config.yaml
hidden_act: "swiglu"
attn_scale: 0.0884
tie_word_embeddings: false
init_std_up: 0.0251
learning_rate: 0.00127
beta2: 0.95
warmup_steps: 210
schedule: "wsd"
decay_shape: "linear"
batch_tokens: 65536
Each number is 500 + 40 x the weight over its row's rms, rounded and kept within 0 to 999. Layers, rows and columns count from 0. Numbers have three digits each. The size before them is the row's rms in percent of the matrix's.

# k: layer 5 attention key, 256x256, rms 0.0275, rows 89-127, columns 0-127
# q: layer 5 attention query, 256x256, rms 0.028, rows 90-127, columns 0-127
# v: layer 5 attention value, 256x256, rms 0.0221, rows 0-13, columns 0-127
# o: layer 5 attention output (transposed), 256x256, rms 0.0421, rows 0-13, columns 0-127
k89 088:434477507547517468529497461442514528499477515506493517467524565509556529464498445494562564508485534472593547456430494550563463501515457477505461500417528477513564530540554490500525484514491493518501508416496533491470494458491534570486508423449477548517512500473457568504487550492492498512522522499454532552456481414529455595441570532477490496498491526480518549511534506525517513466491
q90 106:530534516486482411491518473520510433492475509479573483512459486516507494566484521482523564484546544517458492571446475503491493521449559495423477469455503461530477511544465513565504461470427516460526517434539496509437511538437536477586507449516421556579497478508548494508518471524478592490495461526444445498547495548527598500475483520506434489526464502536518442531563579538489457526427
k90 099:472505539529528521543477465533443464509525511474541518548502459472473480520504449563461544489495426550410571520535525495499482480435487532450511539537550485558465458507452530528531503590505520489500481487543534526493540527501554468505483476524436564565528464504548501453495511554547575479480476538546626543461422480466501471592524530564506402465527526538488479505555599491494470480462
q91 101:563540520472463447448471462591491474472461524519495514521550442476449501503462514526455520448552469559500516457528502478496428551513478497447525431551462489504497457516443477523461533507536533514590560495477442479480546473530545478456510415450420528491523461575549500463464463527441503525535564525475537580509512446472581457496472507552464444488536458534426490559504499494484487466473
k91 081:521540523421507499505498520472466458542526479464460474568481496475442470530533488599502450463505579492396473524544587453492551512499503523492531524517572516530444556479406490512464469526487493482448471527480549486526545494512515512475471502474578531483461517475562457555502517572533487511451496432492505490563401518453514511520386522487526472505439520526512525446515569564494478464464
q92 103:513445455475448546531426475558539464487558503529526427533499475413514486532524488470472653508504546454489477462513504493464507504486399451465554479480402469567493527524477448541515530565487530519527495491529502471557513489489500507509513480489401447460495491539524503522480490514444567533505544521546437488495539611478540468485518476501529505519438425556507492494500548514481524512445
k92 113:491511526504518570483476507488510496492480513500492496566501509476436494484507457505530528490521526486407465538548530482514463483446490455486543450583480498520434522465418496513530494535486504473499509579474508496489493562514473442472484481532430545461486574519541525507492476571473454467453517541520564502495505533453496504546404552460616533536522460465535525508453517476454531443477
q93 112:540511489463548492509394527482509411520512511476482399579525449456473508501520490565548561485499495493525460543471471477492510513536434410491479538510466522586478552505458510560478527517459557504490478486530539510518546542485493572512517488491494486484461515527598539548514495502482512562514494512493559462540493541576524427572485483466599532536391533524524488442520536543554495432498
k93 111:478524521501544481464486456473544457460513565551469476485488496481519497452483433620536544529485425587462520539549573480537460529521471470480481538547564514551477467481464493509456488571483486493478497510514539497455504560485531499448583472525545589521513462485530451544531459498499492459523477466531555576522451396411472485512435528530604480517495582520515506514489527486494497494437
q94 115:398526519527508539523586514468481545515506479520545575404492518553520507549539548462436524542518509501501498482504523515476530493481517531490529537455495477410524523485583426476477516490532496487495453525465441535481471430520526456494436506483528543519512523504378467407560533483506463504459519480550457514449554501405444554468511454513416524490528475489484501500486428475484534553467
k94 093:488472448542440531506459517519475516467490452453433484508506577512493564505500477442523457479479542475579481480426475498497503449504512453560477500444463435428523529518626494472513507483514482539540562445496466526493486550456467500546491553536504451499457504512404486474508471467447488486471496512522452475491577478550473495427513464529496580499509466457528511519444469441497520563588
q95 111:442489544580465507544605499433477540547499512500501509474515577531490420453501468454605591511540505565549483489443555502532501534449550521498490486514572449449483527505540473497509512451500534445453462498483500520455498459529518432474489472544541534560539500468418480500507489504526437480461457491479507566476448448468439535400500510528454504515536495470521508501490458530474508484509
k95 128:539483506579443548534459558525463532490491510440522504475507531520481544496519522414540522506562508454512504497423446497507503478490510422512473474446554445482518538517612520503500514520526491501457480443483504517504538407534464502468512553538453439519550480556437502457504509475466431522486491499501417530497499556587481490414650474478474541489529465467455480451574438541536480468587
q96 121:571475446497528510503476497574502446447513499531500497512510424461489475493525584514487509480477445521512465475551502531438468530552415510498532516556434540578508498465429463532528549539504481540523508547550517461523536510517504512488532528490471421467433465535600517519468447525511549486473492549521548501504525522474526430600429484515506431507458508531498471565490558484495503457470
k96 086:476555495460484463503493516518461467475478553535586501440504506501424451488489612500430493525553491481484508527520553514479529526406496508470521507570525535510422503428383473512493485447482500524502457587513485510491544461544519502503437450493513521519530490541508516475509532506539523535502554486450464519459461579479528528563421503552500465525484527537486501493530542512516442494447
q97 113:543455480568490451517489469526532438415553510430485410540461485476526483487491499510518470533531467525491467521506556513475514520505447478449553494492476461514460459433490572583473483592505440541544509432507500487444484428523514560488556443527458582529579453455526538498503521482442513503474522512525562483466561499489532525456502494538568537454478536559440510549554550457465541433557
k97 126:484484530511503518576502454589568481504475512492462551465519493497479522542498442487485546514518395535539513501514509531479402494514502499482497498539506473556521505463486515510478547587455471546520541488539464480501475397429532505427603449539446516446525482567547515501573556491464475487540522451559502485445495533450532508450455536525569449480511515532484456511448564413476490472488
q98 121:536493565485464478503567504530519462473581514545511511541520476545607485468535493490444589472542481513568483504485433505484516479497540532501519444454411484527479481446509449542517543492436524497477522435544493549406512506452478519461446513537470403547509453488476502493479507509524485522460537506581480489530611567532491455471467545505481412545542485544428524468515450530485512519485
k98 123:528558527527521517583588440488482529539493461516568524522518477520535466487556539441470575490547573479527513540432473504537494505446520557503543477450513470496496542467537426462484545483533496486527492564480501502470531473496523397537460466444434456502454501556467507454535504520499582513475578471533460509455606556533463488531499540483426385478507484531459545477515503515482500506472
q99 122:476489432506553475511501515574512526493458470471508516514464432505530516598527555464476472448478464534414533494543491541424514473522503559483529534570457564495555416518467491485519451508491497470507495530532484519454505563554518526546458503543445492448411571556514448517482485483507495442475527451584543502460526520447509506552471447485548535435471477474446499548545493447498517575511
k99 102:460555501482506439456480506583431547547499486497543568452513502545499525565534594493391444477503544483495511517496530521521517457446509518519550503511481555394473504522484545475471445441493497482463449498436512525544509516488496504438435463506594540485492530550441508446459573539561531516474500499466453482476505490529506531503480445455433528472479540497456448546423504536516500567415
q100 108:492517506510517475541478501506506496521424428471427468479521534496540575482540381536501538515578482463467570504535553451550495550506444506506535503538505474494494548550481503489505510449486549514477538482496500478479510520484538519492515498453506521603490498489498540488490517488438499545480545492496479478607525527413431540504461501481568504545475503457503543501422525484423471571462
k100 109:525528542540508515529437483489496461486484529478442490544466510457442552529545432528528524537528607428430478536578570470534534441487495482497576481523489479549465587444466555524480461449524544513411499419525533557539509514487473540455496502572555513533520517574445499490473495517469533513532492475522465451508444487439414495453512490530504472509448505472496588434506501458488532456488
q101 112:533515499466483485489458479519524479515516497471448474526492499480512546461544423448543449445509508462409529476542510501546501468435525398486511421556531445534487534504474548532441470500488502501462481466450483530491495489500456554449524470579444532511479430582486504516475463500480554495534483544557483480477534514512560514568508486495548548569534435524492562508545476467501460459522
k101 113:529479506517517476523533486489473411550518487511384580522458511505472559494549391552497426470467492477404530512536539494548561497493503446490484480535536525540453526491456587553499482479514487496449508531483477596508463534506489547411498520547481570483467497531508495452473488570489541398420533496538519465512477455471467497543468511500519536463536480542470537501456493476450497452490
q102 119:503446479565541543502540487583479486448554483530522487537522528482484510474539492468402518466502468532502470415536405495455570515434463582482447498446513563476570516474506428456546561553488411419485544539509460523485474414460440449492443544430542491486413492446472522461480497493494498511514529533478524472495518513429472509468463485513448427454504555482481479483571559522431461507462
k102 116:553524469535512537506546476567519528476468523471527459507512471539527455496567461489456439525450510482585457486512469549438464468477451561513509537492480579456578486504495462428576509509517538517502476502505493394492499507497462465557462553474552430434392571450497463529467469484486548484521476509498462554478496483461463482522347547584481419412544529499517513592459523480452477520507
q103 134:486459508531530494454534623448444527463495539487507536461514555519509496515497567491442401451456481501439462489523439538429494467473553487532455506531472520415534448556515565472514457476511506525513455565526476544492542539545449565548467575568547480442489539498464474551535457495594454419504461452534527509437515488505450549567466476455552542509538481415512479553473457456497526475520
k103 130:431516467490452442426513543472420564531479482518493469525520515533540536473484516428505385470497440592534487499519446537522495505517491481495436500506486547386551462542503515447507506431529524543541492493517482467486551565509451558545489522560575519427478486506497589508537458470506499406509464432467539490443508424515452473528466491484596542481474521440532460552398509475552534558455
q104 130:492505567495520483543559394493537564515473522470564512454496530565522525442494522498506533547573464473513546556514479419540467536502562500438511499515541423579435524464502526467505522527458501462461516537528511557471544502426551510501507551491491543527560451533512473489529494505461494551487485565437496426563546520522537518484487525567433427519576581468440441517485504456478494503431
k104 124:453454508565548513586512479515492491480488512485563506517419478509508540499520523449458539562556439521488524471499516512549534532478531498455495511511497478536520505473495499494486567519478537499517511534558477540472477513423470501588507546530462518524523403495485531415515473493528560504498482584460474461480516473628515497553542496569437386510523553488466459555537517438494511460454
q105 126:465505522574499471490532461593488555478517475493433520505466498542440462451524476511508471556536479531467550524576487425551498591495551456480490498467560550508504505498485532417494482463483527461455526512443509540465517529518511506474516564493560586569536532501551500459490414501448522454533470516452561486524463440471467514545463521470504458469496557489508525506433517549490496466509
k105 119:465500494552535487470507436627517459527473530475465514533430482523421468468522481501548451550427517539472530511516509482544499509543485549486458534458540492543510527503434536471542538497471523480410491471479480533464442500471560524544558561524536515528493463422497498432420508507530564475534402568468558459423525477483466464540500529519480440479527534505468516546509496508494442464477
q106 112:534463448405465495552495474463466497453528482579537465540488458396516556420513483477514501565516505464559501426479473532493526514493478554504523582525447570523530549474485464560522549600530420440461522541510514474523494461481476442501479461517444484519512473481474545450470546433537526557431530459536473505448513542494524488414481529514518468487511527493524434483533515538450564487549
k106 121:604527532473465558502553499493492520429465535469524537515538466484483448503531500495406459475559456435524462547511441520512526441506515516494555477485517616548516437461520482560558495485556499503510500521536528442520541543510469455473424556501567455487507531583475474479479462542499409555489496474480427547558424568482523473442537497511519396479533501563483474516506535468523516488574
q107 104:516524494454466471518494519485487465514469520476495555513506508472545553471471559491436400510446471404480485538518564533535469497523462514482540478586531541460446528543465537491550425453522474489460498592458520534615497578561465576494503523609466519452507528463491462485521460525428541436471530452502468409476511491490501497534409497432573591481452488483415508559446446426550507525472
k107 098:460459525456463501414463570499416469492507477450530549480450556557509550441483541500445432480491494496460516493488517433580547444457531464525499506537539618414480516508411568528439459444508448467533498531504483541538488542462480541452440515546549518544540478475491566409464527507495527458485490507462550499532523521509485515513519444389498516566481487471457548448429505499536537504520
q108 126:465483505515502434448556589508444533554500483409419488529567531486539537485496497498518443451503491501437504514519454520506549487445536440508459396490484490459485473524528511489513469482482516463512470549459503507476489582484485548527467510583494578519535518540472516560577452521587463485438471525508572518436501466557500587557503473434613484542533459467508546513463447495477464448491
k108 132:498506532519478510513515521531425440582529436476380449519495475504504578484515509537583404500500565546456491562511525466525534514509539495506434489503538542426501530498485557454456463498485437472495521523481505568471505570454468461486554494548442538538505515503463496539568480504465516409427489491493600468539461414566473465505489479486559544462475481442496576487465504515544494501539
q109 123:536417453465539512466447455524529517575501486510473464573520448466523546506537452492491499460427504569395554454506444539478481501526515442486559436490532507525439476537499557475485477497415529498481477485564508523493516454478535539494506592535478489547503502505462458479456537491495569493579449514513493493453504473486544439494558523493495558454501544498509534517579404471461438448570
k109 121:513533484538505520525486487542553495481514480526511605453516510443511503448525525505488501481459496516501573475490471528521493555526467535527565483542456508479480495483502537472480452501499488509464487503515529553510538494518538479537476505495578465493505589440465486436541499502524536527470449484579497522468496539511547431508568535524532561436451494484552499529483449452459536548506
q110 124:495532549474448461441529495537513452479493486511529489525546499577480550426539534484473430511495532398499457599529547508547439526565462525483520536495515611467488524473483469464495498457499497475430501568538540491481474558490492491415513509509508455500527427420550526533509450517508525525481534511460562462569529521504467479539445532528507460483386544493457564461481494507567527470477
k110 125:499487472508548491426554500458472440549469483481520477537482519538481509489482583502517489491517523501536480502593526475543506538523472472483501465377534542428499506493447412495502483479514517471474530531489498540483492483495489526440424475480489533542528424448521541492538484434491484493531518491439502522497534530492460557532476514496497509544435554523433568431546544587485455419520
q111 117:501508488592501502481529459522513568506468475502508494435465527591489506482502526537465478545520482526539563528501473481523506541516529452545440478448565453509501480540525523503454491495479477547586542473526472502481541490495466537450485502407495543467524495551453557450483559485491425527540514566515542513522480469478467528451540515531492522577611556453559510456447466553470547535484
k111 118:444458486554481531575480447504536539531479531555462492519524441481542465489550440508476533505439484513604531522498433518521485514593531507557533544476474467580571480497536530507501561431503487588502461461557474534467497550453497596526574531467444468498473494501490489496472489432493513478555486528551533452474520415463479511478543503567482454523531519493567517517416473497516506486462
q112 115:493482547435503551554443435447521482511504467537521452472551487498484495479490484483543618525506515498595465467480442494520441528531426503508511479550530477468463563532479461460510500431462456401446529531500481515535469540502538409467506464502445452508483477483491560522428526556466583574480522494400445476605485503490530483431523536519445533506455538515527510411500496507475552518481
k112 107:563498554516490585527479493477474513439520484491505498509525465480437507475543553478494539525520476466475529479517474486434530547522449456498552507513485490497482539478478424535529471513498556479473494522520499480535513502570490473504458496430436499471513515447478521506456462554499533569553523534442483557546460496455544527470569508510431532484501518472482500454526483466478526401493
q113 127:505526518536457504513457495462555509491533482504438455547491466523547415507513450549487567566515528513500532518457565488499492507522558456536507518396509432552453473492540505546437538514455547544549489401522565549402473500487541465433513496433572407576554539493478493513458505472543442529560479486551465546541527524523442473489543566534475477530520484468526531478478425550466510476520
k113 112:494490496494519555578512488405573525544489502555505510522504495459498448474546464506571638522499511492517453535444495512517415480568484495520531513509444398590494515481564483485514494497530483503498490472507484564468469534504556487494575524487495437516488507538512486563518487484524441508527484479645487496469490559466514495473531521499493447498475470473495523481518475512481551515505
q114 114:530534482521499518530460412481498529487466541575519459481484426488480487543460537488537518473501439528542529496486446421535505525577489515452533510526513437584487506476445584517457537483440448543597553439514464560507500452562575493498541526449486503509470501455537560506438510469485514534471529512557528492545575527493567430503574545525449469519457547527509466554470513433509490498473
k114 108:462564517497488519523479452497526513481495564510566556499527481467402473512510546480416576560527457461533494510506507456499479499444538505480547520516534437606481518437504513503457512516478487508506432480526502528485507464524486533555488459464501547555625499521499524444414525538548490548512553478509436515473500559488536489515560440525363473470502521490544476507497488533492476474432
q115 117:511518533415488470500451536460519519512574487523468490563511463445524511470543434540583412553481505514480496581532519427594473521540503431467492503490495436552439561499451588524460463518474522475449510471452562465491475554530554498473531558558492543504503499445545540550552421481535513504541461471524516530467468455532522469573503547457570522534447499500525494508428446468494488454553
k115 109:512526516499515459459529541475489512573507521466507563566506512496454527484527455527532494510540508483420519524448535420530555484483558443465487475480574499530441557473459549583451457479514469485427499558504539586497485478515546494450511499504565569550601482518509516465523481522507467492494470468492505531499453530527472494535583495440470509530517506512525525464535493577489465449530
q116 113:527482554529452487533544505514466489458563497518551473561507495469479505453555448498489449535506548488549456512460518439577537526488520500499484478451517532464494527480526461526504432509453445479450548457448553560455496492492514463413432473475538494502529517464453507403477472502517499486439533444504460574492458498479482545407512530519492507519491456462510543429519478589463446522547
k116 104:567498485465460601569544492510501440460527498482498520553510475509516444521582375545499519508514533467493481548486463464533481474558526537472510528467495545552535487521528498478532472530496479482480478478476503542493504549504529464394541517477528481526445547492555460513494465510512410470554502481544536570550445510497495455438546503492535464436509485491487525428461520561486509484584
q117 107:534476485546469508534536424529513614487505489554457549455499503524502460486543514481499519447526513535540563519547507414496510528489456546489470405478542460500474511515490492416486488474452467522567533551510437530524466469538521482558545561503446491485556453523440466492465549505466502451530504552521496471473526500469485501534509540545436563436569438504541507551448470549504546494473
k117 103:501519545511482479491498491618534535483512537542514542455528503533431543503569513428512559484454551476500513493497435487483475530521464566449505475527463483512550488487522534482522583489457451547522455509510459471465506560492499552566517545463425492511487517463504543452417496497539505495536477513560523473413580557531454534524476491535486596476482470465568486568392474494510514504506
q118 119:434602556539527524509457485496450525537501473511503536470536487532460483511509500461465497549567533523502543522528523508583520523474528528457481492451618491461486568523532511454483497498495441449494511577444469536496437533503469441446481506468485541473502489487466511453568496534462484492492506523410547450534436411452457530469472541489467493563533555464596558477487477551542513542460
k118 115:512484515475475536532461527515544481490515531503449500490503472541496491488513472495546476546465542477517494490540528458490516501595466483507470554534502476481522508525488503514540500531480434518555508504518498575499418595481453501495503516485467558506418542368516447533487452455504510466552484595536536487518481404480472468538469499551453484491552519420546501499447463484516467484535
q119 118:512521542523468485556544533484529448460538497452517477504473561507494510477438518468510526465501510480554468493431468585422505489489478536495463490465430505416526469497525389538543485569559506541536514536549515509458506528410420459499438475552508467519423543529470458500501506493497482481519567466516428584421490496507501512420494534488505478476566572514531476495568520528461508512537
k119 116:577498505518477522590549517419524543480547467512448499515568455475541477522459493493420506469445516505508477517496411518469505511551480498538481520472485560453515475489553471452522498510489525479507504469509464401507502466517470396472533522498483496419397560595515489528539495532499473522576531449489502528468499524489518475456473465423558460457544515525500472520532485471484519513506
q120 119:540438479438410510503444522485527433555549524517497517544492526508514526449479452460485589517467524501565437496499513430530505526474435445507514441471515450506478511423476483521582503495553509561491508528428520470505542481523548470506511519540485449466547545476509505523469488479555538505468498526538473457465559592490509482495465505514506591484526448534478554465462511494454501474525
k120 113:535449491508525530490518540539546441463521486443499522507476474508438509468541469508473576534546511477482478560472478465481472498453468469478484457511523508507417513464476506517526543531518479537495504537477456493499505478523473457491551539484465407484549567548533429522441462531497477526470561499488464513516515622457472519525501523533557577488477413439541515465522473501510530501537
q121 109:518525408454492547567468447503493494516502407549472560432537515532505490513510511490463583522519577497498508483551520536462460509476415549495541482503496453537469498544467504441491507479506536445568518547492413528525500483528494519535515435463459531468509553530457559531472477546451579560483563557524543439474487554473536525510446495538452477488534445518518515518493522539485548529400
k121 106:541512494477484524500452529561478538516488503500504554468574489533446539483528498471514499508519533400459557514534459541470550476465490505497544532555485416528453478500482488485554515479508555499577474521464436476528505568555462531479472552463451470493512527502440479495421504491468536502452508585472449470457447564526495472537411541550454518554594454462472468517467503543473544447450
q122 132:499547503470495498487417493486562457532534442526450548506532512523527498546470481420497545493432450457593459480501521514471479476496470401528537553480465482522466504510478457498535532444542469474457515483474465497533413465505483434474468454495492389531460527498502491544451534601525561551508461466435421442576512515480543463531537502514409527508508511567527502486524530480466527583547
k122 128:533462551490497518459522498444502465493510480436445531525522556484491458533469578479552546532467436464503419500538519521435475521476457476540542489534464470453469523488479465524542481426525537532495487526470443473557471511540465424516479528493463491462413490436492448577464516581517550535520495587440451489560520501448531490522478547521372570474536497582508529434549473431459507475522
q123 136:511388595482495528503557569528467476497517477509516519528516497492507530440503511516496488552495456523518448506425524478484513524554438406469421478474514465510471500499517491504527467461525476437449481473512540510455469494515522394431509534528479445495450475514502486493546549524533513568507434511417527557495457461489519550459518456508499573505522544478454464536502473489499468483555
k123 131:525474488529528493509579479528465474485539482474489547491553505502532540533535551552485493581509388554542561556495514529482505500525478407503503504499518474523510564495499550493478458503487444474473506451574554547453496429483509424496567556501527456479437458496473454484545534528475579532533508523466528548494474467464574447486498479488473506451408528523478456477491505470510502452613
q124 127:586501480463497480486504467412496483486484520543599571445492517527471502554490487489492482523510520514465576481518509495530475409520555504580539505479507553466477488506503520476483459444522493556505519420530473519492577555488508547517513468532502490533553460525496518460500523459504558468481491410504488523522492539588527515445512479472465561538480411495427535489490486454548554510549
k124 117:461471472424502492467421514422463485437489465558548544507493517537552460519422447535438543493518469491493554487489457499539493466515527512531530533472446480501513467501503492521489506453513496495565521452472504526488535570456531535541464394492483447510489416517565550508493515461492503458511503433574580490539506560638483538482586494474580584548475483517451535483524542464547535510528
q125 124:494508528509498533428494452485474492548463542434524520507429478514515478567462558456463524516470497460547458407447436526500497502470528462558392506463552451512515546577458495508457404523462487457565518487405483430537478475558504572515490496529476546496495533497522580530496498531481471505561503519476518518501496519548482478501567446437498460547536518539570497527513487554485424530476
k125 124:462535536465504547475498490495468484541511517499574454512491497494575492479485489511452511468480418463532526445500475512492482479517506460593453504507483414545502505562514548510528470472453455445516512554510487477534473482539497538572538462465421542541469482504448522548434478484526492506483593536475558515478486442436432476492532519469501474539583487497569481537550500554524478478467
q126 110:567459455534460518503488489479484465392532528582552472486525491446464473508443549543479472503512505506499460471484485475454517453482491503516478545486496516510503506444529494564497571494558464565571448439531480492482509506510468504496510481531529449426532449567488498486476491499557477456480411463573584522457542549577523511497511444416565534462478484484504438504562482474519494406537
k126 105:477471493497490479473510522480513516448435544551494483489537512549510517501437501532487465500457390537545462543505438547490456524503506491515445535471536564521521426476536465504512488520499487515580480497530531455478465517498481564547514461514497517498563446537493511518526525545446429544447483455575554515491436571478533488465506500488521534483476507519458463538457526474519455514522
q127 108:513569504466481469464467448468469464548535483491527492538528436509496476575437475459541434489474433469428517529536445518471508455481516524479497488509422533505442482570490555523512436524507424394494463505479487537482456443505549516482508460564414533524472431472537478519459538531481500507530548494472502494521540492520500410478573502454483483517458564575467483526555536426546543506507
k127 103:510527513550521487504481485536463456565518480497496568510498511475523534471440532510479482453511507483438497464487507482496580501477466450548516450462509556446497563521469518537504513504528465468533488528464538532558471406538475486428472461507449658580476535539516524479478498532562465534540581496458490517505505472540571496411605498420441477461480515526476510524562522504489463464447
v0 104:508476447510457524501453529482464459502527516486437451506507557456445502550462527543460529468481555531473514546484492549499508493399563528495525435531497487493544466469519492487443482522428635485407433474500516459541567464432417541487450439602485486457453448507510439477512554488493507540486546471509498509447501502479487540515406478525544476456564547522532493526507456577464524457498
o0 108:483429491485566451495470450516548493504540524548520507537485381531548495470514496450525506518489465587457535485526480557489493436495541542514454511528538500456530508499463508510449522483471447432548499410530475523496509445435487514458483550471538546525495496522528483474503445495539502493545487519475536548522464523562466488559576521519474515475504550565469530444599465530544502529509
v1 106:484549492444498526595510529532506480541466549508505479524500530460469420469488480502455446533473496460506511543460452494494518584500462472477508520518475499496507538421475587467468489565541525502472425498524520430506420513472538509511488478471459535533487426450516432485565501493513543574545515524502535552512495462437546484472473505445519523396495519464462453527520441518589514563527
o1 102:462494488475512442485538466525537504518506501457538412456518499512490527538487462504628482458580564466568458522542537546492501480563550570542456493521469565470582567462598508513532516519494532531498556513524459470527505614532527524564488516469507572505492559543580596505519487495550454507517615565512511498495535490551511496532456470620531536520494503450544505464475471503551517518504
v2 105:488498576507483527475519440508548553548493559531465500506520483579446541514523501498574532488501545500488535520459420530520521568536518481449405507457434537536514484522491539489631502506494492476537383525497530467509524538450532489427536530466497586497454577443489511476497502436521514500494508487515495493502486524495553518474527453532525534490496560551536493579557527478476527499526
o2 100:475514463505567470509520492448459492466543453514498579495508506468487490528511554409465511476476469420481523475497547560507487481572490478466518548553472546497536538465486436526471459487551508446443465555501498459493498526564455492546461502473564494505522461533547568471497529524497404463475473452533470516559559459484451523568464449551530469454388451520486586507479511479469485534540
v3 105:519534514480444504496499449400529545555586472569532573473513497552535529512444449510572530482543539511508515478538505439506490554560527529551439525516454513480492458434468505488528481528468455552502523502550438513516453501464447534449587523465494517495594533487522525601527473536564539501496454496589424516573523534521467514498503540480483478568464493507553560519548485467366464526571
o3 104:523507499503541496531553506495484492496561515470547521522487525500567501411526508470486392524445493514510476550464481492503511518443492453398495471568466519535456456501417477539583500453581463492501523526442565543502520462507515390491479492574512440495488516484535491454484532467419530552479460514466527483495496427424528581492451447526519509503552451511412447549453554514482572506544
v4 102:518505521520461508449542460450551504444505521514523512499506520479499488478607482582503547516477527487521476469498505428484506538527479525525518482497425430519479518387476528515513456499451464514477519481526444514504483514470482505505471541490492507511537579525488526529489502490519522498546543561572476487452514518502511525483512561471572500465559476555536487449561564504564479475515
o4 103:480496503521424536419446501474503534547440559522505561496497627520479472511418516472518470474520458478508514543441493535444473503490423501519513537496471531444492460574621470466568492471550512513532500538505465468565459564499498531534497451481483541475558532471404531518476519521429535517483462476453494458446497521505488484500553474452565468464506460473478491541500503505564498578451
v5 106:579509461453453518517483463534416467486533491470470461491402526520448482513515506569481476477479478555441507544467521507503424524459459515489491498539478548473490496472518378487493540402523524551456477483473551559402543550487528487519478523520506498531562461531506518585518397514567464521558568515537553505489489463478470492478473546456524497504504512484548508455499468435542548495490
o5 109:454525532458539532422438507436530466495453458454512501520463460520526545503536480465545467447450534447484536483476533460492469438497465590486522463497466437549555482550512584430503442482524493572567488464460451480506498422475489482508508520472451458503401480455500535481482479509481557507518539509522514442438528585533460506515530512523493473492528461446521458562484519571452528440517
v6 105:541518453551476517491517506449538378450570522510530494487499448522502463441460544561427542457535514491538521469475470601538598530489482468485545493506529531527539574580527476534452581479466517536536427490533515521578470529594468499476508423459570518496470502516496519543461525502453463491445506544593540477503530501518484509547461444484510469490455480488460519482464468441487404529455
o6 108:514469497466533515566440493462513535521462517453480444506488492420454530520437549535570525489479494540585463452528557496440516538459466528463522511479642465508446454524484529435545524469446471515492544543574553510435518525421446512478556506539500424561550505537495468418516446454545543529569471497486490487452483547405513486501524486544526516521536510508579448478441507525515554456465
v7 100:471555542515486486500535432548449548537507518492587522539452480568484565498510526495443548543545461502448516504442521513476495451502515501537443476497484521582563449478510469548606514465521571498546432487482454460423480473515460474560568500478487490451490530525497493503467510565462448509486472571461507521455523538500535492511538510537474528578536534566499499510608478510482504458531
o7 101:493490519509477520439534556450446463492593541540453446489487532506467530493632558494457506453450534486467467497576413537519501473536497477490461518464525521448512590509353552441522439427552426482508455522451483489524466548463497482519492481532449542503399429486547449540531557494525472406489471448556499509503478443503432531575464482497523466491504437499502488474490536444501490499478
v8 110:552538531547440502524525475573429480520599554481558489460419489503532465488520551445477517576470498538497502504476422510473497528485521489483496499492547472510514542488498402505544518487546516498531517528516506517461483512475481472518468477554472450509527500445522443503420415486454471479469550495561451541525496480519483439502456561506475455535513516509512461450480473479518520439442
o8 110:546458427465540509474418567473547435493488479479425559534488589509454585549509572550502523454441471532444471468539476569528510399488389502551535549505508518540458525530607583509525510498513462520483517481454498499475494500505500522479522548543493504538436496555500477517515490459479579469491474540525564451458490577439429478458611572490535559530472454468567488505446516470492463419496
v9 113:508454556466461530426453482488522497526537587521520545492484490526528495428530525497534489532496557413452382517521500540558442529480518519429587473525549467484526571490524473473509423497511493472469569465497537447542618550499523557453500386492506534527493485503474474482572556489518473540452462526488486527526414486472482574493447462543534523490472530532518505550465464503482441515518
o9 113:423561480538519471499591488470549540538568533513465483486550407523528558483490538504493491456566440548490574520538470559494486532509485526536439583530505468465483440512478512460477506551506538537594467504537444515458520438454423512474495586518555490495531537490495485476520495536542493476491547565517490543481554527471525568562501521521534518469557545539537466504544466482468498508467
v10 101:557489482442461445509487517594538436527527542544522462449420459453470547530517465551477420490506486553508509426501497440450499570566468451531461488514508482519452467564502521500560528457472498523503525467510499506460449530489589505571566470546531470515483516501463542529413472483566469473589568466556546476567500419513530463502513486521488544541505499518507478506462529476551564546559
o10 095:492527522439475512496459494464477490446497452476549482508439559508535518506519496470494552453479518440501428432516482510460502486481532525470501465463466440543557517499619531494538543523548499581522478568475504443453473505565503499530486473460425465514453489474360590551500515467494507475487475384547483543507553518485436473475467542460468451509339479491507480483459503474429539492511
v11 105:564454519427506539465513456545497479401454498502538420550458477412494553458489505512533485461588537529501484437491577492532540477502537522419455498472504503496547463533497534473478482490467462508498583494552540455511423505455454509529529489506526499493524484496499549471463469495511454362582465533503486528533483525460534490537440521463533487508527402509425540514549515486529423486486
o11 108:441521497490505526405529525475504496515559497502474537462568525476442532492486515482522547458537410553546542526550491522410512535483501482546502506533509434548465439561464474579543466514524494534488574541424549480504479475524517500458509461439398548491466508462437540627572496539499507493515459480457505519470548503525510458500625538532504447483449480544493540459475543427459539525463
v12 103:469525546548506479545531542550544484485456475533488466509524513520442551468510504519485505494433510569527429422470540518484457509457523492480514553483503465500552501424496519392457455408448553481488435506514398488484477458558447495535505548494441454560513446453476522527457586455549513507545534461503539488459494529450512437489503488572517532446490505542468445516591502499482455502478
o12 101:481450505452481479447528468495440479460504520496546458491551399516453498535477549460592535494482528435443436441475505477511476520536503486532476470511518506428490482560481463512564544553545497494508491487532512469543477504479520487479460422500483577451482480447449519532515502530528435525523502474529431534514494435476499514428429529449554503530492470446476500437452520491555547569490
v13 095:521446503593454527508555453492509476493477475494444567524440481459430509519510472534578473505507493555539468522518562502552507577561609465527460519512524491545464461455508565431493465538448520459426422471477497528553460498469510510494483584549502508489512413491477483569573474438430526480422463529432464434519475519435547478482542508480483502489498477523519501515507497434519501521492
o13 096:481514475449557498544533492409494376555515458555568530553532497454519443567541524443568501499513467473401468529516476507471463498471419525443538525497455596507510518538481370442483454498456492514486519564526508501540454469511494488552527499555427469507536438507522417519461458548451503491536473484534462482535504545484494461490492505515505493462475447510509508521560515444500500524504